{
  "n_layer": 12,
  "d_model": 256,
  "n_head": 4,
  "n_kv_head": 4,
  "head_dim": 64,
  "d_mlp": 1024,
  "vocab_size": 2563,
  "activation": "relu",
  "norm": "layernorm",
  "norm_place": "pre",
  "norm_eps": 1e-05,
  "positions": "learned",
  "qk_norm": true,
  "attn_scale": 0.125,
  "bias": "all",
  "tie_embeddings": true,
  "parallel_block": false,
  "init": "normal",
  "init_std_qkv": 0.0352,
  "init_std_o": 0.00718,
  "init_std_up": 0.0352,
  "init_std_down": 0.00718,
  "optimizer": "soap_variant",
  "lr": 0.00315,
  "lr_mult_qkv": 0.5,
  "lr_mult_up": 0.844,
  "beta1": 0.95,
  "beta2": 0.95,
  "lr_head": 0.0102,
  "grad_clip": 1.0,
  "warmup_steps": 134,
  "schedule": "wsd",
  "decay_fraction": 0.576,
  "decay_shape": "sqrt",
  "final_lr_fraction": 0.0,
  "batch_tokens": 131072,
  "seq_len": 128,
  "doc_mask": true,
  "train_tokens": 738900000,
  "steps": 5638,
  "dataset": "wikipedia_en"
}
Each number is 128 + 32 x the weight over its row's rms, rounded and kept within 0 to 255. Layers, rows and columns count from 0. The size above them is the row's rms in percent of the matrix's.

# layer 9 attention query, 256x256, rms 0.0668, rows 74-87, columns 0-255
size [ 99  93  94  98  89  97 108 106 109 112 104 105 100  97]
[[144  72 159 114 118  91 103 155 164 110 144 155 160 107 119 155 134 116 119  64 147 152 159 135  99 192 138 124 141 113 145 126 145  93 129 101 129 106 175 135  79 115 157 131 121 182  95 105 122 104 139 108 112 195 124 141 108  80 109 165  89 138 197 115  89 150  85 204 106 150 117 174  98 122 126 139 106 106 148 160 109  99 189 139 120  96 115 131 139 103 117 143 128 112  60 193  55  98 128 138 118 179 158 120  86 134 126 137 158 126 145  90  82 118 159 181 176 132 142 123  62 114  99 121 106 107 107  91 131 122 154 133 156 122 132 119 133 197 182 120 125 146 131 105 196  91 188  73 142 112 159 102 244 170 132 207  87 107 126 176 123 113 107 147  96 112 230 136 134 133 110  93  97 165 161 150 148 135 152 138 172 172 110 119 108 132 121 142  89 170 114 118 142 162 149 143  91  59  95  99  99 174 144 191 156 130 169 137  70  96 124 113 136 128 108 139  97 156 144  85 116 153 103 195  97 165  91 152  89 149 136 152 185 166 147 117 147 147  86 145  85 143 143 111  75  82 149 160 135  77 123 108 107 103 131 175]
 [137 128  95 116 108 137 145 120 160 130 116 108 109 130  93 142 147 115  70 141 125 132  99 124 154  74 124 118 108 160 147 157  87 161 200 122 125 106 131 133  97 100 148 184 127  89 133 109  70 205 166 141 118  84 155 125 121 107 117 135  88 124 141 109 172 154 102  78 137 154 127 133  92 153 139 217 138 126 185 152 117 198 103 168 135 113  94 139 192 164 167  87 109  98 115  86 146 135 149  82 171 108 122 200 117 122 170 120 174 133 139 108 122 179  92 130 140 109 161  72 162 144 119 121 113 141  78 119 173  92 133 115  78 148 105  92 121  79 128  95 137 143 120  42 174 129  85 146 134  72 165 109 126 118 107  99 125  79 122 112  88  82 117 159 129  72 129 148  82 174 130 136 123  97  87 127 138  94 170  78 143  97  97 134 111 140  67 171 139 119 100 171 158  53 132  92 127  92 121 115 110 141 174 156  87 137  65 119  80 107 113 143  92 193 122 207 140  75 113 156 103 103 167  81 169 106 173 121 200 121  54 140 133 135 178 164 146 130 148 129 128  44 133 105  87  88 107 162 121 123 122 156  81 165 124 138]
 [208 116  97 181  98  44 105  91 147 142 125 102 182 161 114 134 144 110  91 143 144 113 108 140 172 152  42  92 141 120  97  75 149 128  57  99 164  92  80 156  62 118 180 173 118  98 133 136 166 148 123 161 108  90 126  90 133  98 121 122 141 139 168 119 155 142 157  91 128 111 127 111 148  69 119  88  73 150 101 145 161 113 136 141  74 121 194 148 156 159  83 151 138 130 145 149 123 153 124 118 127 153 173 126 114 149 145 154 115 151  76 104 143  79 103 100  94 124 171 126 119  95 108  77 107  82 129  82 114 157  90  93 121 139 101 125  88 132 130 135 147 137 115 129 123 132  75 204 133 119 110 132 125 151 155  94 134  53 139 100 146 138 115 148 144 124 183 156 126 174 163 105  86 137 128  96 164 216 138 137 138 140 158  97 188  98  97 155 157 199 168 124 146 164 155 170 162 180 110 164 106 111 110 106 164  68 148 170  85 199 154 142  85 143  67 132 107 114 139 110 103  93 133 144  75 104 103 105 174  87 145 147 124 176 160 128 194 158 162 105 122 110 140 149  91 146  49 178 105 178 142 116 107 165 160 119]
 [ 98  97 160 143 108 133 112 113  80 143 157 110 114  76 169 140  88  99 147 149 154 124 142 156 129  72 131 108  95 156  80 145 112 179  79  85 135 100 147 158 147 155 119  94  81 157 105 126 111 164 150 143 172 111 154 129  72 114 113 103 113  63 115  62 106 122 187 149 107 136 203  91 185 137 108 105  94 175 120 172 184 144 161 110 102 132 176 111 128 100 162 106 106 110  96 113 140 149 109 134 191  96 141 115 184  98  63 132 137 117 182 101 116 119 132 102 110 144 172 125 142 131 164 141  75  64 118 156 125 141 174  80 151 117 176 141 123 142  68 159 133 153 120 158 189 145  72 144 100 154  93 117  78 127 181 158 143 100 105 119 118 105 136 131  84 144 136 111  82  93 104 180  69 133 133 126 202 184  73 115 142 143 177  72  72 113 103 110 184 151 129 190 143 102 141 132 168 121 135 138 117 114 187  74  74 110 153 159  94 139  78  70 163 105 107 112 145  77 104 114  79 193 159  74 126 115  99 102 104 168  65 145 120 133 138 163 147 189 164 111 124 157 138 136 119 138 121 155  96 190 155 139 132 169 117 136]
 [195 168 129 164  30 144 118 142 142 106 126 134  63 170 100  69 110 173  93  83 138 145 122  98  36 179 102 140 129 103 113  67 159 164 170 121 130  98 133 145 145 102  89 104 121 153 148  78 110  89 149 128 121 174 118 110 149  99  87 179 120 146 100 109  85 142 120 158 136 173 119 141 123 120 137 131 123 121 119  99 136 125 137 121 138 129 186 122 151 116 175 208 150 160 178 124  97 116 183 110 158 205 125 123 115 156 119 117  89  87 116 142 161  91 112 112  99 198 122  93  95  97 183 130 139 139 123 138 192 120 169 157 103  65 156 143 128 148 135 108 122 107 118 112 132  67 111  79 116 119 149 151  63 142 119  89 140 106 183 135  99 119 185 119  96 152 130 117 138 133 168  70 152 143  63 108 124  95 155 135 150 196 109 171 180 108 183 170 119  95 132 108 123 110 154 121 102 113 177  80  45 132  72  90  98 130  98 125  94  84 133 162 115 159  89 120 147 155 166  75  93 128 108 160  92 181 159  79 118  66 150 148 153 144 135 118 150  99 139 140 132 154  83  91 146 114 142 144 106  98 166  78  85 171 126 102]
 [142 125 131 147 135 139 170 109 129 211 130 100 135 150 136 158 137  95  85 128 147  55 103 148  72 149 123  84 131 124 198  79  59 128 184 104 143 171 111 100  90 104 151 142 111 168  83  80 126  90 154 134 138 128 146 122 133 179 125 171 137 100 189 146 109 127 103 139 122  84  98 124 143 161  97 142 168  97 139 100 213 168 156 158 113 177 103 159 118 128  88 112 186 179 103 207 181 129 178  74 142 129 134 152 112 103  94  97 107 144 114 112 102  91 132 111  90 140 147  90  53 139 135 113 112 144 138  87 157  81 123 180 188 102 117 150 100 192 143  76 195 152 125 135 173  90  99 139 157 101 158 113 161 211 112 102 120 227  91 125 107 132 134 110 104 118  95 129 152 117  91 121 172  89 137 136  94 123 149  94 112 142 131 130 131 141 125 165  91 104 121 169 187 137  98 126  77 111  67  85 135 188  88 129 120 118 138 112  44 113 143  84 132 131 122 111 151 104 107 139 153 135 140 120 115 145 136  77  88 129 131  82 109 150 130 158 127  99 120 142 148 147 162  67 130 201 123 148 140 128 165  56 166 142 143 132]
 [159 112 127 137 147 102 132  99 154 149  95 141  65  64 125 137 155 144 123  69  69 144 103 202 106 170  98 118  89 160 157  86 127 154 130 120 110 231  80 110  67 139 108 126 144 118  95  95 129 117 149 137  97  99 104 107 136 106 171 198  99 207 179 180 146 130 173 171  91  78 133 111 115 168 115  79 106 161 113 154 110 121 198  84 103 153 181 156 142 115  79  83 136 144 134  73 177 151 162 149 157 119 118 110 116 139 183 143 108 175 178  82 113 117 171 163  98 151 136 141 140  98 160  83  96 108 122 147 170 115 165 152 125 124 155 127 127  87 152 132 125 124 175 130 127 127 185  85 170 114 142 126 152 125 144 137 134 178  64 177 128 133 145 139 136 107 128 134 121 170  80 125  79 159 138 112 122 164 128 156 132  35 150 155 106 133 168 124 144 159 119  77 136 142 117 123  82 125 112 104 137 113 132 162 113  59 152 115 125  87 102 147 120  26  61 143 156 127 150  88 196 122  84 117  89 149 102 146 113 131 121  95 110 119 103 125  76 179 136  58 151 162  97 119 142 117 115 149  58 118 144 110 155  94 113 118]
 [107 128 132 126  90  87 141 124 142 161  66  94 194 123 174 163  49 124 114 152  91 148 145 152 102  91 154 169  84 163  90 171 137 145 113 109  84  80 136 155 148  98 153 106 121 122 102 144 139 132 135 129 172 141 128 143 106 110 135  89 195 121 143  73 139 147 109 151 165  93 119 178 105 145 168 161 116 160 153 146  67 152 128 118 123 139 128 115 157 113  71 171  28 170 100 155 150 145 110 135  76 124 158 105 105 116 145 131 145 104 196 194 147 167  79 154  97  70 148 111  52 153 106 147 176 154 137 134 100 134  76  84  96 160 147 148 103 113 140 189 132 108 136 125  60 134 121 181 113 138 118  95 155 168 131 143 131  96 137  98  88 160 111 120  96 108 143 165  96 133 110 172 149 180  71  54 116 118 161  94 108 126 134  36  68 110 135 138 103 108 116  94 106 122  65 140 119 118 131 105 108 135  74 117 137 158 113 148 194 155 114 209 136 146 134  93  88 137  96 111  93  81 145 158 173 166 123 101  88 141 116 122 134  92 139 133 115 111 134 152  98  35 150 177 143 156  97  92 134 105 112 100 149 123  76 174]
 [104 107 135 147 136 125  35  90 127  59 188 158 125 142 136 111  80 141 203 131 127 111  71 155 148 139 145  80 198  93  92 163  98 154 100 124 108 190  74 104  71 141 122 139  53 178 167 136 110 166 129 132 160 147 186 209 106 147 157 159  87  99  96 163 152 114 160 130 162 132 107 100 116 140  97  83 159 109 156 150 124 145 100  89  70 150  81 138 129 127 105 131 120 156 153 184 145 145 126 123 207 107 113  70 101  49 106 148 139  71  86 113 142 140 112 166 114 172 154 176  82 134 131 117 111 171 137  87 124 105 173 149 138 187 132 111 116 124 155 122 121 152 192 125  82  89  36  91 160 152 120 128  99 147 142 142 143 122 182 106 163 126  89 157  98  78  95 134 115 115 146 169  95 103 115 113 137  98  64 115  91 156 129 109 143  87 164 168  96 153 157 124 172 108 105 123 104 114 123 162 139 139 109 156 121 156 130  77 190 108 165 131 116 120 158 124 124 163 111 155 148 110  77 161 113 132 124  95 129 142 158 155 106  86 104 148 103 120 140 117 107 110 156 215  82 144 133 141 110 132 180  72 145  95 102 141]
 [118 120 113 180 109 128 157 142 149 105  92  29 102 118 114 106  78 129 134 140 110 131  73 166  79 111 116 177 195  86 167  78 112  46 145 127 130 136 192 117  87 139 104 165 168  67  98  94 133 151  90 134 131 105 106 140 111 119 110 187 153  89 149  86 152 158 165 157 144 119 196 134 130 137 133 148 171  90 111 170  93 117  86 103 149 117 135 163 161 185 116 150 128 152 117  68 138 104 109 129 148 157 126  94 108 144 126 146 110 120 126 145 114 104 104 131 134  51 122 112 111 110 104 121  80  87  61  82  78 119 129 173  78 145  94 140 164  76 125 175 152 106 112 133 148 139 155 106 111 118 109 144 145  95 156 205 139  98 135 130 100 127  64 129 154 119  91 179 158 130 135 145 119 225  79  97 123 127  97 173 175 110 121 150 116 131 105 139  99 130 122 118 163 133 155 118 230  80  82 120  89 143  78 150 147 135 113 114 189  86 146 124 191 163 128 150 153 135 101 136 152 118  81 140 132 104  74 145 132 142 174 157 103 187 128 106 128  84 124 141 139  89 154  61 115  73  47  85 126 148 132 129 100 150 138 158]
 [ 69 137 116 137  61 160 185 127 151  75 140 139 102 195 124 148 136 208 148 111 191  99 116 135 142 117 115 178 129 149  85 170 165  98 103  89 152 146 144 146 159 107 124 114 129 156 129 142 141  96 159 154 145  94 108 110  95 117  51 136 144 125 100 124  73 116 114 104 209 136 125 152 122 153 161 109 128 159 122 104 181 173 134 165  90 114 131 149 202  74  93 113  82 185 103  80 135  85 105 177  99 140 197 124 170 139  98  77 165 206 127  99  58  50 120 135  95 134 158 148  98 144 134 107 122  88 169 149 145 119 108  98 108  74 150 169 140 169 140 130 157  98 117 108 123 171 134  79 117 148  56 109 177 116 118 145  80 115  93 155 131 115 137 126 121 102 122 128 170 130 114 123  71  72 120 131  88  81 167  90 112 152  91 156 101  78  82 126  90 161 141 128 143 131  60  91 143 162 108 101 125 136  84 136 199  70 136 158 139 117 130 155 156 132 143 142 143 152 150  97  65 122 203 120  82 191 131 104 124 145 122 188  94 158  91 139 161 173 167 149 121 126 104  81 131 133 135 116 131 135 127 156 139 102 124 127]
 [172 103 114 114 168  87 147 156 153 121 118 149 122 152  92 138 158 154  87  77 124 148 155  78 146 155 105 145 112 123 199 142 101 134  86  84  85  77 143  86 205 158 148 118 118 125 135 131 123  96 133  85 147 161 185 138  74 188 125 152 122 151 188 151 172 132 145 138  78  95 110 183 164  55 124 188  93 108 119 109 154 130 131 132 166 159 165 142 150 135 123 168 171  98 104 188 132 106 101 111  98 137 163 104  97 166 133 161 122 115 165  82 189 109 174 102  76 129  86 115 159 164 155  97 111 150 126  97  85 134 144 132 152 130 112  76 122 140 150  93 149  47 122  86 203 102 200  94 155 111 174 120 167 197  80 178 135 159 124 148 121 112 109 135  84 120 136 169 124 112 153  54 161 150 103 119 108 144 140 102 173 164  60 147 116 111 137 121 101 126 101 173 160 142 144 102  90  59 178 111  92 137 141 118 144 153 169 129  99 145 149 129  40  91  80 149 163 123 111 158 154 150  84 136 148  94 139 117 137 106 164 148 169 158 186 121 157 137 110  63  60  94 138 141 113 133 129 110 122 128 103 162 178 128 133 140]
 [160 177  94 113 102 123 124 155 142  77 120 145  98 138 151 202  95  58 127 123 137 108 108 144 115 169  91  96 161 173 125  94 126 170 152 188 144 122 121 105  78 133  75 179 145  95 196  94 120 177 135 107 103 124 112 125 107 115  71 109 150 197 102 110 132 124 118  94 102  85 103 195  86 143 114 149 188 189 102  85  63 117 107 131  95 125 140 116 132 125 174  96 115 181 159 113 170 102 108 124 142 135 116 122  96  83 132 165 147 131 144 183 172  49 170 153 163 114 110 120 146 165 198 120 156 131 123 114 116 132  95  71 195 174 102 134  99  95  53  75 118 138 148 102  66  95  98 117  60 146 192 164 143 152 128  88  83 151 161 108 162 154 157 149 123 161 124 111 157  72 103  76 153  79 151  76  73  86 108  94  73 122 102 187 146 109 121  97 104 166  97 135  72 105 101 115  95 111 129  63 145 151 115 159 108 116 140 113 120  58 106 129  73 119 117 139 120  80 168 138 172 133 149 115 126 157 123 154 142 135 132  98 146 160 117 108 124 120 127 134  91 116 135 177 147 101 146 113 106 172 150  95 114 116  82 133]
 [103 141 103 154 125 133  61  93 178 140 128 110 151 144 158 155  81 169 200  98 114 165 138 108 115 128 109 116  61  98 156 156 151 153 162 125 101 107 143 118 121 132 111 137 130 104  92  89  95 151  92  80 130 120 130  88  96 188 106 151 126 139 144 162 119 130 155 119 116 119  96 104 103 133 143 172 137 142 132 140 113  89 184  95 135  77 100  71 166 104 148 110 116 115 119 136 142  78 139  96  99 104 107  89 163  74 103 131 215  71 121 109 151  78 125 144 128  80 155  96  86 165 143  98 150  48 147 111 111  83 130 105 119 124 140 167 138 155 159 148 107  92 178 171  85 113 151 101  55 111  97 156 104 163  89 115 110 111 124 193 125 166 148 135 203 123 155 130 187 161  98  40 153 156  88 129 166 132  83 146 184 119 130 132 160 105 111 176 122 116 178 107 188 149 128 134 186  94  61  81  91 128 131 177  98  65 145 197 127  99 173 123  91  91 129 163 134 172 120 115 179 148 157 184 114  94  70  99 139  85 104 133 151 117 148 127 109 135 141 120  61 112 137  50 167 119 155 137 144 142 167 140 164 152 155 138]]
# layer 9 attention key, 256x256, rms 0.066, rows 74-86, columns 0-255
size [ 97  95  94 100  94  99  97  94 122 106  98 103  94]
[[168 171 163 116 100 186 133 134 116 174  92 119 140 162  95 162 103 113  89  88 155 117 130 124 111 118 184 156 162 135  98  97 118 155 111 123 105 107  79 134 169 148 122 137 141 108 108 129 137 163 170 124  88  85 112  71 127  90 132 143  79  75 183  97 142 114 123 131 107 138 188 105 152  96 147 115 117 212 135 177 110  97 134 112  95 108 109 134 122 154 147 116 164 172 164 190  97 113 120 162  82 103  44 109  91 115  70  95 166 135  67 132 117 136  52 113 154 122  99 164  86 141  98 151 113 184 163 138  96 147  88 139 128 148 139 143 164 100 204 143 111 122 123 160 116 135 170  97  88 124 135  88 148  92 129 204 130  89 113 119 152 161 150 195 151 159 119  70  88 155 123 139 153 111 112 189 163  97 156  95 141 108 188 136  95 112 122 118 130 133 140 160  81  65  59 116  95  84  84 176 199 157 173 156  98 190 126 148  88 198  92 123 136 154 136 129  78 151 157 155 118 144 109 150 129 109  98  50  96 108 140 108 149 164 103 128 184 132 107 128 133 102 138 184 122 153  91 110 158  85 162 120 129 168 169 128]
 [120 148 100 128 165 125 186 131 152 118 110 145 144 156 140 144 173 151 112 118 120  99  94 123 151 176  78 108 112 158 148 129  81  80 126 104 112 170 156 118 155 169 181  66 126 132 137 102 110 182 183 109 171 128 138 164 129  87 114 119 136 116 157 115  89 134 135  82 106 144 121 155 167 224 116 125 106 126 180 168 111 107 126 172 135 102 116 173 131  92  89 112 101 137  94 108  85 122 155 166  94 157 152 172 122 132 145 112  99  94 175 154  53  80 158 134  91 167 115 170 181 117  61 108 173  93  78 109 164 119 125 146 158 143 205 174 110 101 143 111 131  90  86  80 172 106 152 109 161 135  93  98 126 170 105 123  76 101 110 145 122 159 154 149 129 122 120 102  54 106  79  83 121 143 115 152 146 140 179 203 129 148 137 145 156 140 119  85 184 128 122 120  99 117 216 123  83 199 170  30 129 100 117 107 141 163 101 143 109 123  85  98 151 111 139 155 100 116 131 103 131 109 160 122  41 110 165 195 143 125 157 133 100 149 180 187  97 157 125 151 110  69 106 137 159 118  73 146 126 148  80 146 115 141 115 145]
 [157 116 129 164  94  76 190 114 112 131 140 101  99 137 123 148 157 115 142  92 122  74 154 160 121 110  75 110 163 176  53  62  92 121 145 157 166 194 148 186 101  82 141 135 140 109 143 179 104 170 122 158 156  90 162 105 130  82 157  58  87 173 146 109 118 184 150 147 140 173 158  96 104  84 175 112 108  75 105 140 119 147 107 100 151 110 172 140 147 189 114 167 108 117 101  89 173  93 104 141 151 109 137 138 126 122 159  81 106 127  93 134 162 153 154 152 108  75 109 133 135 126 103 114 112 162 125 111 152 136 125 119  80 164 113 164 139 165  94 133 160 159 120 143 239 136 175 168 140 147 114 101 143 130 124 175 112 122 207 148 103 109 107 175  79  77 196 134 128 106 114 113 136 128 181 163 178 193 163 169 105 148 134 210 151 139  73 198 132 138 148 124 138 146 147  82  96 137 168  83 148 123 154 102 105  89 151 126 116 132 146 144 217 114 168 131 146 107 112 116 190 123 152 150 175 114 135 116 150 130 106 190 115 129 155 124 189 143 184 117 118 112 137 162 146 143 181  92 155 152 178 116 136 156 115 106]
 [148 101 139  93 121 160 147 100  98 155 145 137 102  51 145 166 147 146 173 112 122  80 100 195 111 167 175  61 152 152  85 166 127 211 129 125 150 159 170 183  90 102 121 113 122 105 135  92 163 239 103 158 167 123 170 139  92 104 140 142 114 174 180 128  74 129 124 167 127 111 149  51 125 123  91 139 163 114  87 109 113 192 120 122 158  64 158 147 168 155  85  96 108 122 109 159  93 147 197 136 161 138 131  83 168 108 125 118 136 133 131 168 132 105 165 115 104 131  99 153 115 131 104 151 137 138 101  76 140 107 142 125 154 117 112  61 173 142  84  80 112  96  89  96 174 145 139 140 102 197 148 133 115 117 113 165 107 111 166 141 138 166  88  62  98  78 200  78  86 133 133  70 142 134 107 179 114 148  84 109 120 104 147 176 154 126 156 115 137 125 150 119 173  77 154 141 130 115 146 106 146 122  99 133 105 122 113 131 148  96 162 197 158 121 121 134 109  97 144 169  90 140  96 179 136 152 153 124 111 174 174 151  80  95  87 123 148 150 159 139 158 146 144 118 154  59 117  81 149 142 136 182 142  83  74  76]
 [125 150  84 130 154 140 135 100 134 133 156 103 157 212  84 153 152 122  93 133 153 184  23 122 120 112 164 138  91  88 159 121  91 127 165  93 119 123 175 136 114 160 164 140 130 107  98 115 105 113 158 104 153 132 141  99 150 140 136 133  59  64 114 103 120 113  76 148 113  92 116 145 166  36 157 135 141  94 122 134 152  99 124 141 162 109  90  86 158  98 101  92 135 100 149 156 144 181  80  92 113 187  72 125 154 145  77 160  92 104 117 114 119 153  51 173 129 142 217 113  41 105 151 129 166 150  96 160  70 100 130 123  95  95  98 145  97 139 179 124 152  94  93 152 104 107 109  65 166 136 123  95  91 166 150 190 117 135 178 130 106  80 164 136 146 182  83 115 160 158 140  93 172 130 135  94 141  96  76 156 170 186 146 112 158 118 114 171 174 139 168 119 100 137 101 129 176 122 108 137  75 124 152 137 125 166 117 136 131 115 134 117  65 154 106 118 156 141 135 140  68 122 159 164 113  96 111 189 157 100 178 114 166 141 138  85 106  94 142 159  77 101 119 126 110  89 165 178 103 142  91 137 113 165 144 177]
 [139 137 106 229 125 164 163 146 140 185 162 130 127 164 136 102 112 138  88 147 111 134 170 121 132 142 147 123 139 124 149 117 144  89 187 142 143 194 144 117 172 105 117 125  59 149 151 181  87 120 196 127 124 113 152 179 161 166  87 102 108  66 103  97  42 123 147 116  63 111 171 114 103 100 148 124 133 123 178 130 129  73 127 106 175 166 104 147 121 129  75  70 117 101 134 113 187 120 123 133 128 174 125 200 133 134  84 102 145 139 123 137 144 128 126 130 171 122 182 138  94 102 128 104  90 176 118  78 137 151 139 115 168  94 147 142 156 140 134 105 182  87  88  89 121  76  79 135 110  94 141 129 119 141  82 130  88 127 135  86 150 122 157 145 193 186  83 177  97 104 100 160 162  91 115 150  86 126 131 228 115 121 175  93 140 172  92 123 114  79 109 135 127 113  74 129 158  91  78 109 131 113 162  88  19  89 168 132 113  98 141 143 183 104 112  86 100 104 104 178 128 148 140 183 143 126  95 130 125 159 130 116 128 115 146  93  85 104 125 109 148  93 130  92 154 126 172  79 144 104 122 152 173 173 122 176]
 [146 136 136 104 109 123 153 131 171 195 112 113 186 142 121 146  87  95 103 165 109 184  92 182 136 108 130 116 145 128 133  97 168 102 146 113 148 130 124  76 153 196 124 109  71 127 108 169 128  99  81 143 136 158 126 116 177 114  94 166 129  92 141 127 107 126 177  86 110 126 121 167 131 151 137 136  95 164  57 136  66 113 206  95 172 143 178 115 142 118 110 100 112 154 163 118 133 164  92 150 114 187  89 184 127 168  99 148 151 153 104  46 134 113 126 172 177  93 172  95 118 138  97 135 166 129  89 163 132 108  98  63 101 120 117 117  87  72 156 137 173 121 156  98 108 117 118 119  92 108  94 131 118 154 111 111 116 100 205  72 136 127 156 103 153 209 143 129  92 201 142 132  73 108 166  78 123 129 110 130 133  47 141 149 110 112 127 119 183 124 137  76 115 122  83 157 125  96 112 125 150 107 131 108 157 191 124 121 151 115 108 149  17 112 118 155 133 161 167 117 149 131 164  64  61 183 112 103 144 149  75 102 168 123 124 122 153 106 171 136 134  90  73 122 105  83 145 131  58 111 121 106 170 160 121 151]
 [131 139 165 169 139 144  93 104 151 185  92 159 175  94 120 152 132  88 142 180 123 133 136 108 103 173 103 118 159 111  88 134  74 102  81  67  80 147 124 115 119 152 158 148 112 172 127 116 173  79 175 110 118 115 180  92 143 130 128 147 147 120 144  82 113 135 138 109 150 121  91 122 167 159 143 205 113 170 151  74 171 131 112 150 143 118 102 105 114  83 104 209 106 166 116 162  83 105 105 141 104 103 122  95  89 136  93 119 150 127 179 235 121 147  87 122 132 132 179 111 114 161 128 173 111  92 186 118 122 152 138 131  78 187  82  89  94  88 119 122 161 168 114  95  93  62 175 123 128 160 141 101 129 172 117 151 146 128 129 119 133 113 122  83  72 124 145 156 188 104 207 113 102 140  97  66 165 147  97 102  81 126 174 120  92 145 154 119  92  97 132 130 134 138 125 137 145 182 144  92  84 143 120 138 110  97 128 212 111 140 102  92 119 165 164 127 122  56  78 114 146 199 117 118 170 109 161 118 101 174  79  91  98 157  63 124 100 161 156 157 111 104 117 165 172 137  72 112 121 176 164 168  91 165 125 132]
 [ 81 158 154  81  66 133  77  90  93 104 207 154 112  72 141 159 125  94 130 167 149 120 130 189 146 134 131 180  70 137 138 176 187  84 156 178 155 123 181 208 117  44  79  55  31 171 179 128 150 158 125 186 148 147 171 192 131 135 115 106  90 155 107 109  74 114 121 168 142 109  87 126 109 155 128 131 122  57 124  83 139 173 112 126 145 130  97 124 108 140 118 145 145 115 114 193 114 124 100 135 177 163 122 108 122  97 128 133 107 155 117 106 123 119  98 198  89 168  86 148 148 159 139 146 135 123 139 116 121 115 202 175 118  99 196 120 175 148 119 135 163  99 159 178 125 114 103 145 158 110 105 168 117 158  90 111 140  88 166 112 141 168 171 122 159  84 108 109 110 135 169 142 110 142 116 120 157 128 145 107  92 130 116 147 143 130 138 193  76 117 109 151 117 166 158 129  95 103 182 135 137 153 113 121 123 139 149  82 144 135 143 177 143  67  76  74 127 141 147 175  95  70 165 125 110 151 139  90 115 107 105  89 178 133  92 157 170 115 133  88 126 138 158 143 117  97 108  82 110 147 116 120 129 164 132 190]
 [112 150 128 133 118 103  64 162 132  72 119  79 117  79 157 105 173  98 110 110 151  83 109 186 146 156 125 166 218  91 164 114 175 118 141 125 126 140 126 117  94 118 109 104 187 124 123 104 194 133 119 169 120 146 150  71 157  88  75 130 150  98 124 115 105  75 118 119 129 156 160 136 166 124 188 133 125  85  70 141 194 139 148 140 115 116 110  91 114 141  87  95 147  89 136  67 103  74 107 181 201 184 112 103 148 131 120  84 114  98 131 118 114 133 166 137  66 150 162  90  55 115  83 113 101 127 135 111 125 105 123 120  86 133 152 143 147  57 139 133 218 166 137 106 130  81 120 123 159 121 107  81 108 139 105 150 133 114  89 153 129 171 178 125 192 157 137 126 141 151 172 162 132 130 136 107 157 118  96 180 116 140 156 150 125  95 166 138 167 108 105 166 160  87 112 167  65 190 129 120  79 172 153  90 128 134 171 133 136 111 141 110 114 135 150 128 101  44 145 138 161  96 147  98 141 123  91 157 159 103 147 130 100 131 139 155 198 103 141 106  99 130 116  75  88 102 113  96  98 211 163 137  61 136 151 195]
 [ 76 153 150 142 101 123 145 104 149 148 163  78  94 149  76 125 141 197  84 115 162 108  92  97  95 144  99 136 109 134 121 139 170 152 132 206 102 155 167 158 210 115 112 127 128 119 115 113 135  82 143 115 110  97 153 128 101 139 167 180 117  72 136 161 153 140 134 115 114  72 116 159 131  76 164  62 156 120 113  99 112 136 118 166 133 123 143 104 127 174 151  96 124 114 141  98  84 145  84 136 173 116 119 119 160 158  67 115 127 127 151  99 118 145  70 130 106 150 144 113 101  67 151 205  70 159  98 112 138 107 123 100 112 126 112 148  61 101  92 145 187 180 104 134 117 129 143  63  97 139 130 129 101  91 158 165  59 148 122  96  83 147 121 158 116 181  74 194 151  92 156 105 172 115 115 152  92  89  66 134 171 124  84 116  96 137 118 172 107 172 142  96  47 108 100 112 139 106  75 144 100 183 192 103 170 135 101 194 111 151 132  48 167 117 139 135 141  87 118 126 114  84 204 149 172 158 137 139 166 149 116  88 107 147 138 120 188 104 150 164 161 127 109 140 135 148 186 114 163 179 119 178 119 117 126 124]
 [163 127 128  93 155 145 141 161 147 167 101 143 198 205 122 107 120 151  52 161 101 140 176  83 145 126  73 104 110 134 120 104 134 176 113  78 144 153 126 122 125 158 154 157 134 135 135 125 131  94 126 122 138  96 136 101  84 112 145 135  79 127 116  88  84 110 160 143  89 163 169 217 171  89 163 180 110 180  90 114 163 113 143 134 186 121 105  89  90 127 149  94  86 129  65 161 163 147 173  76 130 100  95 122 153 139 203 172 124 103  87 135 104 150  93  78 111  53 118 121 118 162  87 135 141 135 183 128 132 136  76 123 136 135  84 160 165 147 140 148 135 127  80 144  94 121 103 148 133 104 107  88 108 184 162 127 157 195  76 182 167 126 123 170  89  94 128 150 150 144 139  74 121 119 144 140 222 143 109 149 167 182 131 122 155 113 103 151 150  92 181 130  93 105 133 128 189 157 146 127 144 180 154 105 119 141 130 191 138 106 142  54  93 157 149 203 113 168 116 158 130 173  98 154 101  98 153  81 111 152 133 158 192 127 106 143  84 105 160 141 100 106 110 133 118 117 104 109 148 152  68 124 132 142  96 197]
 [144 158 156 129  87 122 124 100 115  86 105  96 112  86 126 144 146 142 140 100 179 147 111  97 119 173 114 109 141 145 135 172 163 174 152  87 104 179 153 144 147 162 145  90 147 216 147  87 170 180  87 201 128  59  54 105 104 128 127 158 105  87 116 190 160  91 113 105 137  19  96 143  98 135 117 171 180 142 128 147 153 117 117 133 188 117 184 129 142 129 117 106 147 170 128  85 148 124  95 142 138 167 101 123  97 118 128 145 130 120 121 121 119 125 183 186 157 111  33 149 183 126 131 113 133 130 146 129 140 167 110 155 105  95 137 176 209 102  84 193 170 117 148 180 126  70 115 174 129 145 142 176 114 101 153  64  97 129 162  78 164 133 164 159 139 112 118 100 130 149  78 118  87 112 116  58 136 170 112 126 114 127 108 109 142 140 122 154 113 125 156  90 140 113  76  70 167 130 146 165 127 117  94 171  99 102 178  40 136 105 141 155 174 108 155  95  87 123 105  95 157  86 160 135 154 143 116 148  69 154  78 118 166 142 160 143 133 126 135 162 112 136 114 111 158 131 164 125 107 165  88 104 134 163 154 186]]